From a checkpoint of a small transformer trained on Wikipedia: 17 layers, 14M parameters.
Each number is 128 + 32 x the weight over the matrix's rms, rounded and kept within 0 to 255. Layers, rows and columns count from 0.

# layer 8 attention value, 256x256, rms 0.0375, rows 248-255, columns 64-127
[[133 128 167 141 109 115  54 141 117 155  98 164 153 134 146  56 107 121  93 133 112  85 151 165 124 108  98  79  86 146 131  96 165  97 137 120 102  76 113 135 174  97 131 138 133 128 124 100 115 138 116 126 122 137 157 166 121 130 157 162 113 109 104 150]
 [107  80 122 138 134 172 139 117 173 151 154 154 139 104 153 135 143 128 117 168 137 161  75  96 110  78 104 138  74  83 146 147 139 180 136  95  90 136 144 120 140 139 163 116  73 112  98 106 130 132 114 114 159 161 143 104 116 128 150 106 108 204 140 128]
 [128  87 106 154 140 140  81  64 106 121 178 173 144 138 132 127 186 119  81 104  38  66 146 132 142 128 132 105 146 167  75 155 156 175 156  77 115 136 115 105  90 118 169  49 123 122  89 113 160 147 132 170 133 146 145 153 143  69 125 106  80 115  87  82]
 [ 93  98 197  93 120 179 124 173 104 149  87 138 116  86 148 100 126 130 170 101 208  56 140 136 123 155  96 177 150 121 199  81 132 146 159 108 106 146 158 127 105 140 136 134 136 107  56 151 122 116 128 127 143 145 171 134 117 140 109 173 169 155 162  85]
 [ 52 154 149  99 122  79 114 124 108  98 146  97 247 120  82  66 103 128 160 129 128 118 202 137 163 127 162 182 128 115  49  91 128 143 187 107 135 157 101  90 120 103 127 112 135  98 117 169 166 146 112 166 129 140 126 169  82  95 135 141  55  85  89 160]
 [121 128 102 133  98 108 115 103 117 160 180 174 151 127 100 120 149  52  90 110  93 218  50 129 134  83  91 158  45  81 136  95 125 196 128 139  87 159 121 110 158 115 122 157 126 159 170 111 148 140 138 156 111  73 114 119 121 134 147 132 142 123  99 131]
 [208 135 161  72 111 134 217  85 112 117 143  80 115  91 101 132 189 136 144 129 154 180  83 157 153 105 121 224  97 138  94 114  99 105 155 119  98 123 109 124 142 145 131  91  83 123 149 182 164 155 144 111 154  57 107  77  78 168 117 152 142 122  73 114]
 [137 110 131 118 115 172 110 159 134 134 137 186 130 132 155  51 121 133 119 142 147 110 131 179 158 170 106 113 166 112 111 109 163 113  63 119 142 115 132 128 126 137 168 117 148 149 106  57 119 123 149 144 144  77  99 115 168  95 105 147 123 107 195  89]]
# layer 8 attention output (transposed), 256x256, rms 0.0379, rows 248-255, columns 64-127
[[ 94 104  93  85 139 127  82 114 145 164 172 148 116  99 110  98 118 130 153 133 127 110 138  90 140 143 130 166 120 106 166 196 101 163 101 128 150 133 136  93  75 168 136 116 121 126 126 143  80 130 109 134 167 148 127 117 160 113  99 138  68 246 155 107]
 [102 166 118  96 146  70 148 111  56 150 111 153 117 157  91 106 154 132 140 128 135  84 178 104 152 192 127 118 156 119 124 138 147 135  98 142 142 153 151 160 104 132 144 107 177 171  85 163 156 113 119 123 128  87 140 157 138 150 197 167 138 127 123 119]
 [ 71 183 173  92 147  91 111 146 122 168 158 132  93 109 103 120 140 110 188 133 144 150 135 125 139 155 149 139 164 122  95 102 151 109 112 156 104 151 144 129 165 140  97 136 152 189 137  90  67 105 116 136 141 151 140 142 116 143 148 158 110 192 112 154]
 [198 187 137  87 170 107 135 106  88 171 131 155 167 127 175  91 144 139 152 136  78  78 177 158  98 120 151  59 183 115 144 118 142  98 129 142 120 103 191  97 129 144 126 122 134 170 150 126  73 143  96 134  93 140 195 129 172 103 144 134 182 136  80 110]
 [143 159 109 176 151 166 106 171 147  87 153 107  56 108 131 136 149 175  70 142 118  83  39 121 127 161 102 133 115 168 167 114 115 153 136 143 126 125 200 140 134 129 143 120 162 113 179 120 137 128 146 137 110 131 114 173 126 102 131 126 170 190 153  78]
 [ 41 112 112 109 170 120 177 135 116  99  98 115  96 106  99 168 133 104 110 133 138 143 102 124 118 199  84  78 107  79 142 115 125 113 133 121 103 154 109 184 124 122 147 112  95 210 140 132 158 112 129 100 146 143 120 159 100 108 111 153 133  68  89 137]
 [ 62  80  90 154 140  41 137 186 147 116 139 109 146 104 136 111 139 126 125 120 111 118 117  88  68 135 171  52 117 103 162 174 146 123  90 168 114 124 114 121 120 101 149 104 156 163  65 188 151  66 120 147 117 161 119 128 101 118 158 159 119  57 127 129]
 [145 138  75  94 128 121  78 137 117  80 107 119 159 141 122 136 177 138 145 180  88 124 135 122  61 183 117  71 144 101  70 179 149 160 106 194 132 127 154 153  72  73 137 113 101 128 166 158  69 170 119 122 126 149 144 118 112 126 122 142  99 222 102  94]]
# layer 8 MLP up, 1024x256, rms 0.0517, rows 0-44, columns 64-127
[[129 128 130 119 130 136 121 125 142 118 119 144 127 139 135 131 130 120 127 119 134 128 126 115 149 137 107 122 122 117 117 125 125 122 123 129 125 124 133 130 128 136 131 125 121 125 123 123 130 135 121 148 129 133 125 133 124 130 137 129 125 125 124 139]
 [ 93 204 106  97 139 113  93 142  98 125 180 176 196 125 123  88  70 128 110 161 139  83 171 144  73  48 154 133  99 131 187 101 128 115 156 158 112 225 143 111 144 141 115 159 156 114 146 129  96  88 128 134 138 119  76 148 191 108  99 109 153  92 119 149]
 [115  85 161 115 134 151 149 126 108 144 143 112 110  39  93 110 172  95 144 114 143  40 149 189 117  92  69 208  61 142 176  75  95 101 119 138 134 129 159 128 120  87 156  89 126  96 155 169 124 122 135 102 126 112 112 199 129 101 114 164 176 167 129 121]
 [187  85 124  79  91  84 120 145  88 140  82 113 124 105 169 144 160  94  89 179 136  65 149 171 135 142 135  52  84 125 138 143 124  97 159 124 121 142 132 106 155 138 136  76 103 120 193 164 153  66 119  78  83 130 140 209  94 110  97 102 131 149  88 180]
 [126  95 165 160 148 173  95 158 123 101 127 182 129 112 149 154  88 103 129  94 193 122 137 105 156 139 128  99 134 179 110 115 118 140 141   0  92 145  65   0 136 132 169 143  99  86 148 179 146 117 150 112  92 179 142 190  77 207 107 151 118 158  77 132]
 [120  95  92 128 115  89 108 117 108 140  95 103  88 117  88 154  91 187 139 122 245 100 134 186 159 150 106 150 167 131 111 150 151 120  93 152 143 169 155 120 124 124 134 150 111  90 146 199 113 100 110 122 126 183 134 180 125  74 170 107   1 103  89 110]
 [128 131 124  99 124 112 105 112 140 129 121 101 113 148 136 121 119  93 124 139 128 162 141 135 129 134 115 131 126 129 134 131 144 124 133 138 122 125 114 135 117 144 113 110 148 107 157 126 137 139 134 136 126 134 127 156 108 138 140 114 121 124 119 132]
 [133 122 133 137 131 179  75 175 184 129 108 149 141  60 133 164 145 108  96 135 133  60 120 148 163 214 126 115 165  92 149 129 199 172 153 103 178 140 121  66 167 147 174  72  85 131  76 134 141  68 165 145 111 115 181 179 177  97 135  96  85 195 191 117]
 [137 126 133 130 131 129 112 118 138 131 132 146 124 133 138 124 131 132 114 131 140 127 120 116 146 132 120 127 123 128 133 123 129 128 141 123 128 130 126 139 129 135 130 119 130 133 130 131 115 141 136 136 113 139 139 125 129 119 124 123 125 128 130 138]
 [ 88  97 110 117  93 136  75 107 101 122 166 120  84  96 196 110 108 140 110  87 125 131 129 190 140  91  64 147 156 133 148  79 147 168 116 156 126 186 100 147 110 159 124 173 148 119 137 141 112 147 147 143 135 169 111 185 132  80 102 107  67 227 159 185]
 [139  90 123 116 103  97  93 130 110 109 116 131 135 140 119  70 147 111  76  84 165 135 135 103 101 137 129 110 115 122 107  78 126 107 146 144  97 122 149 141 130 130  55 164  89 116  80  87 144 149 135 153 100 120 139 117 154 117 164  72 133 121 130 135]
 [182 103 135  86  87 167 178 166 127 112 165  89 118  81  90 108 128 144 110 161 181  62 129 145  79 116 119  82 131 103 141  85 110 145 149 134 131 194 109 113 233  49 176 193 126  88 155 134 184  99 139  98 118 165 175 111  81  94 125 171  91 170  96 121]
 [135 194 120  73  87  63 143 102  95 100 101  75 187 205 155 121 134 119 169  92 173 118 149 165 167 132  84 197 119  69 105 148 128 152 190 130 111  54 103  98 171 120 134 126 100 127 179 152 137 157 133 122 118 123 120 149 147 135 100 126  95 112 148 109]
 [124 138 125 124 133 119 136 125 130 126 126 131 138 132 138 130 131 133 126 135 137 126 134 126 122 136 128 134 125 134 124 135 141 122 119 116 136 127 126 128 132 134 132 131 127 129 133 126 131 135 122 109 131 126 108 130 125 136 138 114 122 141 128 138]
 [152 166 103 142 145 168 110 133  99 116 142 105 198 189 126 151  93  61  97  80 137 172 136 201  92 150 159 132 166  96 147 110 105 145 156 103 130 137 142 124 155 176 111  94 180  87 107 115 194 101 148  80  56 130 146 158 193 117  78 132 101 157 165 108]
 [ 98 152 165 126  92 219 106 192 136 105 108 114  62 164 138 168 149 133  97 161  86 122 133  98 152 158 127  88  57 121 127 111 125 173 123 123 148 133  66  95 149  93 195  79 177 161 250 158 105 143 151 140 107 111 147 218 160 108  72  87 150 173 106 167]
 [ 94  85  97 141 125  87  95  89 181 102 188 139 111 145 147  97 135 136 116 136 147 134 139 146 125 136 126 164 150  96  96  65 130  51  94 145 125  76 142 144 149 119 123  96 100 136 100 160 188 136 143 128 113 156 110 104 104 118 153  82 145 188 113 166]
 [107  82 122 149  95 138 135 106 151 126 184 118 113  77 157 158  67 128 113  83 137  78  80  91 136  89 164  70 120 108  96 152 188  64 128 164 124 144 119 123 122 162 130 121 122 161 177 116 190 111 149 173 112  98 165 141 162 144  90 166 124  83 145 102]
 [167 190  98 205 217 116 149 131 119  66  84 149 150  75  83  78 142  69 142 119 115  84  83 132 142 128 142 110 118 123 112  92 136 148 176 129  45 156 172 139 129 142 140 146  99 125 182 138  97 127 162  95 138 159 125 110 104 117 133 147 102 168 142 136]
 [173 117 127  98 110 110 103 139  93 122 160 136 119 118 154 121 146  92 113 121 149  76 118 141 156 124 134 104 148 118 150  74 167  90 123  74  95 170 160 122 132 137  83 153 117 137 103  97 176 130 127 145 125 101 125  73 194 100 151 124 134 161 149 154]
 [ 89 194 120  71 131 122  85 131  69 124 130 129 118 175 175 102 119 205 111  99 120 120 150 119 142 100 135 146  69 126  96  93  78  52 141 128  98 126  86 121 127 135 122  96 129 192 122  90 148 134 133 142  83 112 146  60 139 136 146  89 133 125 138 107]
 [139 138 192 106  75 131 106 108  98  97 159 143 153 157 192 144 122 107  80  95  94 139 163 109 228  97 124 130 142 176  89  66 128 167 196 108 122 156  77  98 145 115 202 119 153 101 138  62 145 126 132 157 114 171 139 173 115 187  76 117 150 137 125 149]
 [131 166 142 142 112 124  32 105 126 158 156 140 127 137 126 109 130  96 155 179 129 125  95  35 123 115 194  95 120 120 127 110 154  73 123 140 136 138 145  39 142 113 135 206  97 104 165 102  97 101 143 138 122 113 105 170 136  70 170  83 158 165 164 215]
 [121  99 122 113 142 126 113 153 128 102 135 139 170  90 133 119 101  76 134 122 124 135 144 127 120 162  82 124  78 180 130 160 133  82 134 167  83 145 180 118 148 137 124 114 101 184 144 149  88 124 166 125 138  95 164 111 187  91 114  80 167 161 149  51]
 [133 106 110 147 122 168 107 149 107 134  90  82 103 199 172 107 131  85 132 128 167 112 125 171 138  90  90 142 116  75 101 109 160 117 119  85 161 152 155 148 124 115 141  99 128  72 114 117 126 107 136 142  95 177 153 136 191  83 115  82  34 163  71 105]
 [127 143 114 115  96 123 100 191  85 105 124 128 176 167 166 126 123 125 116 116 142 110 144 195 102 136  85 197 174 143  88 168 120  82  78 100 162 148 176 143 148 141 113 106 131 161 125 117 173 130 140 129 135 124 146 122 142  59 168  94 130 102 108 142]
 [ 87 156 128 100  98 132 131 138 146 126 139 121 118  77 116 131 143 155 134 129 143 144 161 153  97 180 145 175 145 113 230 120 104 123 135 117 125 118 119  85 123 186 117 152  91 156 189 111 133 121 157 163 105  69 199  84 143 158 140 160 196 149 161 131]
 [184 196  70  82 151 142 150 115 129 101 139  93 101 157 132  91 119 108 202 217 120 163  86 162  87  83 156 180 117 111 161 102 135 119 169 138  98 136  90 118 125 125 154 123 141 151  86 190 184 118 150  98 106  99 140 169 134 170 127 125  95  99  85 121]
 [131 150 118 109 110  55 128 115  89 121 134 140 131 138 165 117 138  85 117 132 115 177 107 148 165 111  98 148 128 176 104  66  92 103 130 131 157 159 158 133 174 129 144 168 124 105 112 117 130 128 152  93 137 200 135  83 139 122 116  93 131 105 108  94]
 [116  66 115  25 121 178 128 134 101 114 175  91 102 126 160 144 162  89 139 120  97 125  83 147 158  92 135 111 114 144 166  97 107  94  92 136  81 180 124 120 128  89 114 128 120 148  42 145 134 153 160 130 122 120 105 102 138 123 104 169 163 119 141 104]
 [139  96 161  99 114 175 107 156 130 130 131 127 131 120 105 121 143  83  80 130 176 141 103 109 116 127 118 161 112 214 124  99 149 121 142 112 169 123 118  66 128  81 112 103 160 121 121 156 200 154 145 132 139 102 133 143 172 142 134 116 141 151 143 204]
 [160 132 140 108 100 134 107 114 181 130 186  54 115 109 158 178  96  84  90 158 163 134 148 166  87 106 155 119 159 164 173  82 212 123 165  93 157 136 157 105 173 190 142 131 101  72 103 108 233 111 130 131 106 103  97 151 143  81 105 120 137 191 181 144]
 [150 139 127 142 154 131 138 163 153 127 138 165 135 150 151  97 138 119  67 154 155 122 147 131 120 137  96 143  96  57 129  94 113 130 189 106 106 172 199  76 138 153 112 123  84 126 143 201 107  87 138 127 115 160 132 132 182 102 136 126 120 167 134 177]
 [142 154 117 116  57 176 182 108  84 118 139 119 125 121 100 228  65 159 124  84 158 179 152 117 113 129  92 167 128 103 123  98 169 147 155 107 118 182 103 152 141 242 127 138 102 165  77 126 183 115 146 130 114 128 175 117  95  90 146  81 214 177 161 139]
 [127 168  98 123 154 136 153 138  27 146  13 159 169 182  33 143 145  93  68  87 113  99  91 119 136 148 126 174  49  80 128  66 131  85  68 155 157 193  77  90 131 170 148 111 115 196  77 204 129  84 174 122 117  79 178 163 170 131 208 158 149 139 122 138]
 [132 122 131 127 134 125 133 130 127 130 127 136 128 129 135 125 133 127 120 131 136 124 128 125 130 126 135 131 136 138 131 131 119 132 130 126 132 124 140 133 124 126 128 123 132 131 127 136 126 125 138 131 124 122 121 128 129 132 124 131 125 124 125 132]
 [108  93 144 122 165 159 124 149 126 118  96 133  98 116 102 170 199 104 119 127 125 145 156 122 150 129 149 130 190 144 116  78 145 150  61 168 206 210  89 129 231 143  73  80 155  63 126 102 132  96 141  99 122 111 100 145 134  88 183 145 183 111 151 182]
 [159 156 109 105 160 105  65  95 115 141 122 187 135  94 131 104 107  92  79 115 160 179 107 148  91 104 147 114 126 164 119 116 164 123 136 127 137 128 111  85 148  96 150 165 123 201 206 183 136 107 160  69 115  88 253 119 162 135 117  35 145  74 169 113]
 [ 90 122 125  70 146 107 121 128 114  97 146 109 148  74 154 138  68 166  95 173 143 125  88 174 146 178 127 134 178 158 121 163 119 179 102  91 105 107 122  69 250  96 146 112  98  91 175 120 143 134 135 118 137 114 113 100 163 154 189 157  84 137 107 206]
 [126 128 141 100 156 143  83  93 126 126 123 124 158 119 122 127 113 114  73 105 154 139 183 112 160 177 106 163 144 114 131 130 163 127 127 122 135 140 142 133  80 148 152 176 171 167 161 122 147 144 149 131 109 130 136 130 103 137 136 134  71 189 155 125]
 [112 110 136 123 124 117 155 142  81 100  87 129 108  85 173 134 102 120 167 224 129  86 103 129 117 160 111 139  69 153 118 164 103  85 181 126 105 163 189  90 100  85 128 121 118 145 171 146 151 134 136 120 117 132 130 201 142  76  86 164  92 152 110 161]
 [122 124 128 127 131 133 131 124 132 126 125 125 137 139 136 135 132 126 129 127 120 125 129 139 138 137 133 137 124 130 129 129 123 128 128 130 135 126 124 125 130 126 127 126 118 126 129 127 123 114 122 136 134 128 131 127 130 127 127 126 128 126 125 126]
 [126 181 125 134 142 212  19 129  85 132 142  95 140 152 152  88 131 112 101 158 119  65 164 103 147 113 157 141  98 149 139 137 159 162 113 162 112  66 128 106 120 110 104 161  97 163 107 140 181  84 174 145 129 190 164 134 135 148 124  82  83 179 112 129]
 [ 89 101 177  94 140 121 135  57  89  98 136 118 142 147  96  98 125 113  67 107 132  89 161 103 126 115  97 134 100 113 185 123  96  84 186 134  68 178 188 109 120 137 173 103 129 153 142 158 129  72 132 138 105 169 102 130 137 190 122 190 130 144 126 116]
 [143  81 130 137 153 224 159 145 170 135 191 125 138  77 104  91 128 136  82 152 148 147 122 124 186 123 158  95 101 155 173  71 150 119  68 139 128 105 174  88 111 143 125 106 134 124  34 120 148  96 161 161 108 171  95 112 151 111  57 118 118 212 115 158]]
# layer 8 MLP down (transposed), 1024x256, rms 0.0443, rows 0-43, columns 64-127
[[135 121 124 133 128 122 126 128 123 135 130 129 125 130 127 126 123 136 132 128 122 125 123 134 127 128 126 130 131 132 129 138 131 127 123 126 125 124 129 126 119 119 125 128 130 132 138 120 130 132 119 125 121 125 128 131 127 124 129 130 124 126 127 116]
 [196 171  75 200 114 149 158  56 103 100 129 105 148 132  72 190 114 180  99  92  55 168 102 161 126 135 123  95 134 137 144 107 108 116 144 203 172 148  76 124 118 144 138  65 112 105 140 106 190  53 135 138 168 199 107 123 179 128 128  93  88 137  86 103]
 [122  85 196  81 173 126  77 139 157 168 141 101 121 192 137  84 100 203 138 112 110 148 107  85 114 123 147 117 134 136 140  86 145  90 161 139 136 134 133 147 194 235 106 162 142 132 101 116 154 144 105 111  97 114 141 138 121 133 117  85 138 143  89 148]
 [136 102 134  90 129 108 192  97 129 120 147 121 173 132 151 132 124 113 120 201 120  90 214 139  91  97  76 116  70  84 162 140 176 163 142 167 112 130 114 155 221 161 116 197 143 101 190 104 106 151 115 177 169  59  84 116 228 114 168 120 126  95 136 115]
 [ 91 199  76 128 153 129 151 112 125 161 132 141 125 154 160 109 139 124  95 152 113 124 131 213 105 119  50 170 124  67 178 130 148  93 179 210 165 118 105 216 126 164 102 140 117 157 153 157 129 125 169 185 107 100 108 143 201  57 120  84  82 136 148 148]
 [160 153 160 123 142 182 140  90 137 170 140 192 174  55 112 109 160 118 145 157 105 171 117  98 138 121 145 108  66 164 141 136 144 124  95  69 173 130 160 125  95 157 116 145 115 165  65  93 105 109 135 166 137 128 114 154 159 141 100 173 137 157 169 102]
 [133 124 134 142 129 126 135 126 148 123 123 140 126 117 105 122 130 143 129 123 112 114 123 113 136 126 132 120 132 118 138 131 111 140 121 123 144 129 152 131 115 128 127 141 118 127 117 126 123 120 122 123 135 110 131 121 132 115 125 147 133 130 126 126]
 [146 142 140 165 142  67 142 154 143 183  98 135 119 173 125 143 113 104 126 107 139 199 153 133  85 162 169 138  75 136 102 172 136 109 130  71  93 123 162 143 115 100 147  96 112 172  46  68  49 119 133 130 118 152 197 177 133 103  91 106 166 142 105  61]
 [126 122 135 116 126 123 138 125 132 130 129 127 134 136 123 128 128 129 132 123 122 129 126 132 127 130 126 134 131 130 125 136 126 129 124 136 120 126 123 134 122 122 130 131 132 127 125 123 129 137 117 131 125 132 128 133 126 127 129 135 134 117 135 122]
 [137 167 178 128  90 132 167 177 156 116 137 116 120 134  81 108  97 142 148 144 114 157 147  96 139  98 109  82 144 174 125  92 128 122 117 123 110  94 105 118 116  92 105 142 109 132 122 122 127 123 121 197 128 163 103 125  73  82 142 143 138 144 100 123]
 [108 135 127 136 110 128 121 145 146 132 106 123 145 103 121 135 115 150 184 114 129 102 135 108 118 118 145 111 127 148 112 162  71  92 122 111 140 138 125 143 130 129 129 112 157 118 156 100 111 103 109 122 130 166 161 141 116  96 131 131 137 155 129 116]
 [110  87 141  67 100 150 162 122  96 164 118 166 124 108 152 134  93  93 162 120 126 141 121 123 216  74  94 116 163 151 170  62 178 136 109 119  60  92 125 151  73 112 116 200 171 105 171 150 138 189 126 165 163 146 175 156 136 145 133 117 109 204 166  71]
 [119 152 124 161 158 150 111 112 144 135 152 140  57  99 101 147 163 144 160 189 138 151 146  79 149  99 155 125  96 138 121 107 153  83  70  88 107 141 116 138 160 154 102  87 149 141 135 120 126 153 122 109 120  84  98 169  89  89 140  89 157 165  93 122]
 [123 125 123 129 120 125 127 131 119 133 128 123 121 129 120 132 129 127 126 128 132 122 127 129 136 125 127 123 140 131 136 136 121 129 135 134 121 122 123 137 118 117 124 129 124 121 128 126 127 126 130 135 132 134 128 135 139 134 123 132 126 125 118 118]
 [116 158 149 116 141  88 105 163 182 120 109 154  97  23 103  93  75 125 103  93 174 129 119 151 148 142 155 125 172 156 157 186 124 139 156 120 177 104 133  93 165 104 106 162 123 198 138 142 126 129 134  50  47 186  76 119 113 123  90 155  89 126  95 130]
 [160 132 119  73  90  52 176 133 119 120 139 118 130 195 186 165 122 102 175 112  76 126  89  81 105 157 131 125 108 188  76 135 137 175 154  84 140 114  90 128  48  99 126  72 104 115 161 155 223 146 136 147  62 155 113 123 121 124 182 104 132 131 100  88]
 [119 109 146 120  74 127  97 131  99 142  98  90 135 112 132 118 158 100 144 126 105 165 140 120 165 103 151  67 129 128 127 121 123 114 114 153 124 154 143 144  85 104 125  91 125  89 129 133 155  76  93 132 131 124  87 151  80 124 131 145 111  81 150 109]
 [220 153 124 139 128 126 143 143 156 108 124 157  86 162  80 115 159 116 134 147  96 150 104 162 147 216 174 119 125 127 151 129  99 120 132 129 140 117 177 180 119 133  89 182 139 111 129 108 104 137 150 100 116 148 123 133 134 107 140 112  70 102  83 171]
 [ 50 124 193 137 132 129 113 158 126  96 148  98 123 175 129  73 114  95 105 147 120 138 129 108 109 164 100 100  80 195 124 131 152 122 190 107 126 143 154 163 100 132  94 148 104 132 170  70 141 118 145 156 231 171 164 133  87 115 151 121 219  78  97  43]
 [129 133 107 144 116 131 133 125 127 133 123 144 151 136 123 136 145 142 120 110 114 159 155 133 153 107 125 102 117 124 124 146 145 148 125 126 150 113  88 143  90 110 138 117 136 120 144 103 100 136 123 139 148 130 141 128 100 147 125 104 142 112 134 102]
 [ 77 121 117 165 179  71 212 131  55 111 142 100 158 119 119 123 151  75 140 120 130 154 124 156  94 131 164 131  93  97  89  82 124 183 115 159 147 118 145  55 186 184 114  88  98 177 103 210 144  78 123  81 134 120 127 166 178 164  78 100 143 186 125 116]
 [103 141  52 131 130  76  45 108  95 164  89  98 164 173 156 190 120 120  79  98 106 186 112 112  44 107 109 167 132  75 183 129  88 108 121 148 157  80 125 100 181 178 163 103 155  34  98  92 117 122 113  84 190 188  83 170  80 182 121 171  77 150 146 124]
 [ 88 146  78 101 106 177 164 144  94 134 123  80 162 163 176 130  98 126 127  96  77 174  72 144  89 156 180 150 152 156 111 149 166 172 135  86 164 109  41 143 113 126  74 119 104 158 207 151  92  87 149 186 121 112 163 134 137  83 139 167  54 171  59 100]
 [ 91 153 163 141 108 103 149 123 168 148 147 193 103 142 157 121 129 150  92 106 120  69  98 130 161 109 129 156 161 129 108 120 131 161 119 156 127 107  69 108 119 151 129 145 134  59  67 110 149  70 118 114 131 118 116 167  49 101 143 133 119 133 163 215]
 [143 128 128  99 163 166 108 119 138 153 171 125  89 139 105 103 128 126 136 110  92 113  99  91 104 124 116 129 115 120 115 115 104 153 126 134 112 139 121 151 139 123 123 152 146 135 102 173 163 102 116 113 152 117 182 123 106 143 150 148 187 121 152  97]
 [131 138 146 118 157 158 169 135 179 173 124 129  93  80 107 102 173  92 132 154 137 140 105  83 111  57 144  52 111 135 103  72 160 117 138 150 117  98  97 155 133 154 160 113 113  99 131 115 133 126 123 119 131 108 126 118 125  96 117 146 122 139 184  91]
 [161 106 169 150  93 154 197 127 159 144  94  27 118 152  96 185 172 111 125 122 170 187 145 146 136  93 142 125  98 159 148 196 104 134 138 142 117 156 144 163 131 163 103 111  77 108  98 105 224 156 134  96  68 169 143  94 148 114 107 227 115 167 136  65]
 [141 122 113 151 166 173 127  98  88 136 168 117 116 134 134 138 181 147 154 167 125  79 180 141 157 151 123  95 141 194  64 134 118 125 116 118 102 147 158 146  94 125 122 150 123 142 162  51 138 115 128 145 145 164 136 122  99 152 139 135 102  92 100 100]
 [107 113 158 153 121 177 121 147 145 145 133  95 127 132  71 155 138 194  87 149 156 153  84 107 128 131 149  63 128  90 116 135 158 164 148 136  82  75 137 122  92 114 146 147 164  75 112 162 156 128 121 140 109 136 138 128 126 107 152 116 139 115 113 145]
 [171 146 156 140 142  77 133  99 124 144  98 142 126 158 115 159 103 173  96 121 107  98 119 150 155 144 117 190 140  90 145 144 130 157 121 163 121 133 146 119 121 126 134 114 153  90 148 159 116 126 141 130 146 118 161 151 121 131 135  64  84 112 125 173]
 [ 85 178 140 110 154 109 207 108 174 107 106 105 151 160 122 136  47 121 153 195 116 133 176 159  95 225  94  88 136 135 162 156  64 106 124  73 152  98 179 118 126 140 130  83 141 153 138 127 114 180 103 145  88 144 117 151 160  81 108 164 137 136  86  80]
 [158 154 122 104 162 114  66 193 136 168  48  74 164 154 122 107 153  59 137 150 159  89  86 129 169  67  98 120  98 132  64 142 179 115 101 195 136 144 175 181 111 185 123 160 157 115 135 156 140 198 157 124 161 132 176 100  96 150 126 168 132  79 156 118]
 [109 121 115  95  78  39 128 167 122  77 106 107 145  84 131 101 103 127 140 113 102 143  64 152 138 143 123 105 149 124 122 136 120 122 140 163 126 135  80 145 106  82  99 146  98 133 129  91 126 145 132 141 139 139 115 102  81 178 140 159 126  48  94 136]
 [110 164 148 107 168 128  79 205 112 101 138  88  64 162 192  90 159 125 155 172 120 163 111  89 133 153 122 148  84 123 156 175 178 121  21  89 170 130  86 126 157 116  98 105  89 156 120 167 158 180 172 158 127 174  94  68 154 120 103  52  93 143  99  79]
 [138 178 120 174 211 159  47 186 128 109  65 168 182  86  84 152   2 112 112  51 149 114 136  98 170 127  93  91 152 131 126 160 128 205 139 215 216 101  61 157 177 137 192  97  75 172 195 138 150 145  92 125 175 128 188  32 110  97 149 158 156 123 127 131]
 [120 134 129 135 125 133 131 123 134 130 131 132 125 136 129 134 126 130 131 127 121 124 125 123 129 129 126 131 134 125 130 121 132 129 133 130 128 121 122 125 121 133 125 128 124 124 130 131 118 126 126 127 124 132 123 129 122 128 137 125 129 128 133 127]
 [ 83 156 158 140 104 132 123 161 114  86 147  71  87 128 158  85 135  80  70 124 166 146 118 175  85 110 107 137 111 207 106 110 151 154 100 131 121 104 143 186 119 186 103 197  53  95 136 140 174  77 130  93 144 148 113 137 132  60 210  78 112  98 142 154]
 [129 169 157 135 190  99 159 112 117 175  91 118 122 148 124 111 136 112 132  99 105 104 140 120 134 147  69 124 146 108 141 127 111  66  93 160 121 106  99 148  79 131 121 129 124  70 124 129 100 166  92 111  93 197 158 117  85 186 118 167 178 213 115  72]
 [ 89 182  86 158 137 177 137 134 159 153 129 125 135  59 165 158 148 184 163 109  83 109 168  91  91 152 119  80 135 101 101 146 184 102 137 131 128 164 115 162 174  91 159 135 100 147 135 171  78 180 119  82 116 147 113 132 146 140 217 147 156  88 116  86]
 [104 128 133 117 125  57 168 129 102 107 142 115 112 108 147  86 164 147 133 159 101  95  26 146 159 168 103 110 120 155 137 147 124 120  83 121 105 107 105 131 119  96 177 157 190 109  87  83 130 106 129 171  94 118 109 112 156 139 128  76 198 118 116 182]
 [122 123 131 150 162 160 158  91 150 132 207 135 128 181 153 124 138  91 128 119 128 164 148  92  59 137 154 174  96 171 123 128 185 130 139  71 124 114 182 146 177 141 115 129 161 146 120 134 157 139 120 102 129 145 153 163 121 162 135 108 137  56 150 107]
 [125 126 131 131 129 131 126 128 127 128 128 133 121 128 129 127 129 123 130 133 126 137 129 124 120 129 124 123 129 134 132 129 133 127 124 131 127 123 132 127 123 131 129 131 130 125 129 126 127 135 123 128 119 126 130 127 128 127 128 126 134 127 133 124]
 [117 129  75 129 120 140 170  75 128 135 132  96 131 121  87  87 129 135 161 122 128 147 125 165 151 118 125 118 155 162  58 122 115  72 176 170 176 131 126 139 108 124 105 103 144 102  60 139 114 127 117 139  95  98 118 113 159 121 140 183 196  95  54 146]
 [129 204 166 106 151 152 104  83  85 136 142 102  71 111 174 129 152 154 106  92 196  91 116 115 152 107 122 210  70 160 146 124 114 102 111 158 138  82  72 110 121  90 167 137 133 127 162 124  85 167 139 109 180 146 166 118 144 174 146 150 113 143 141  63]]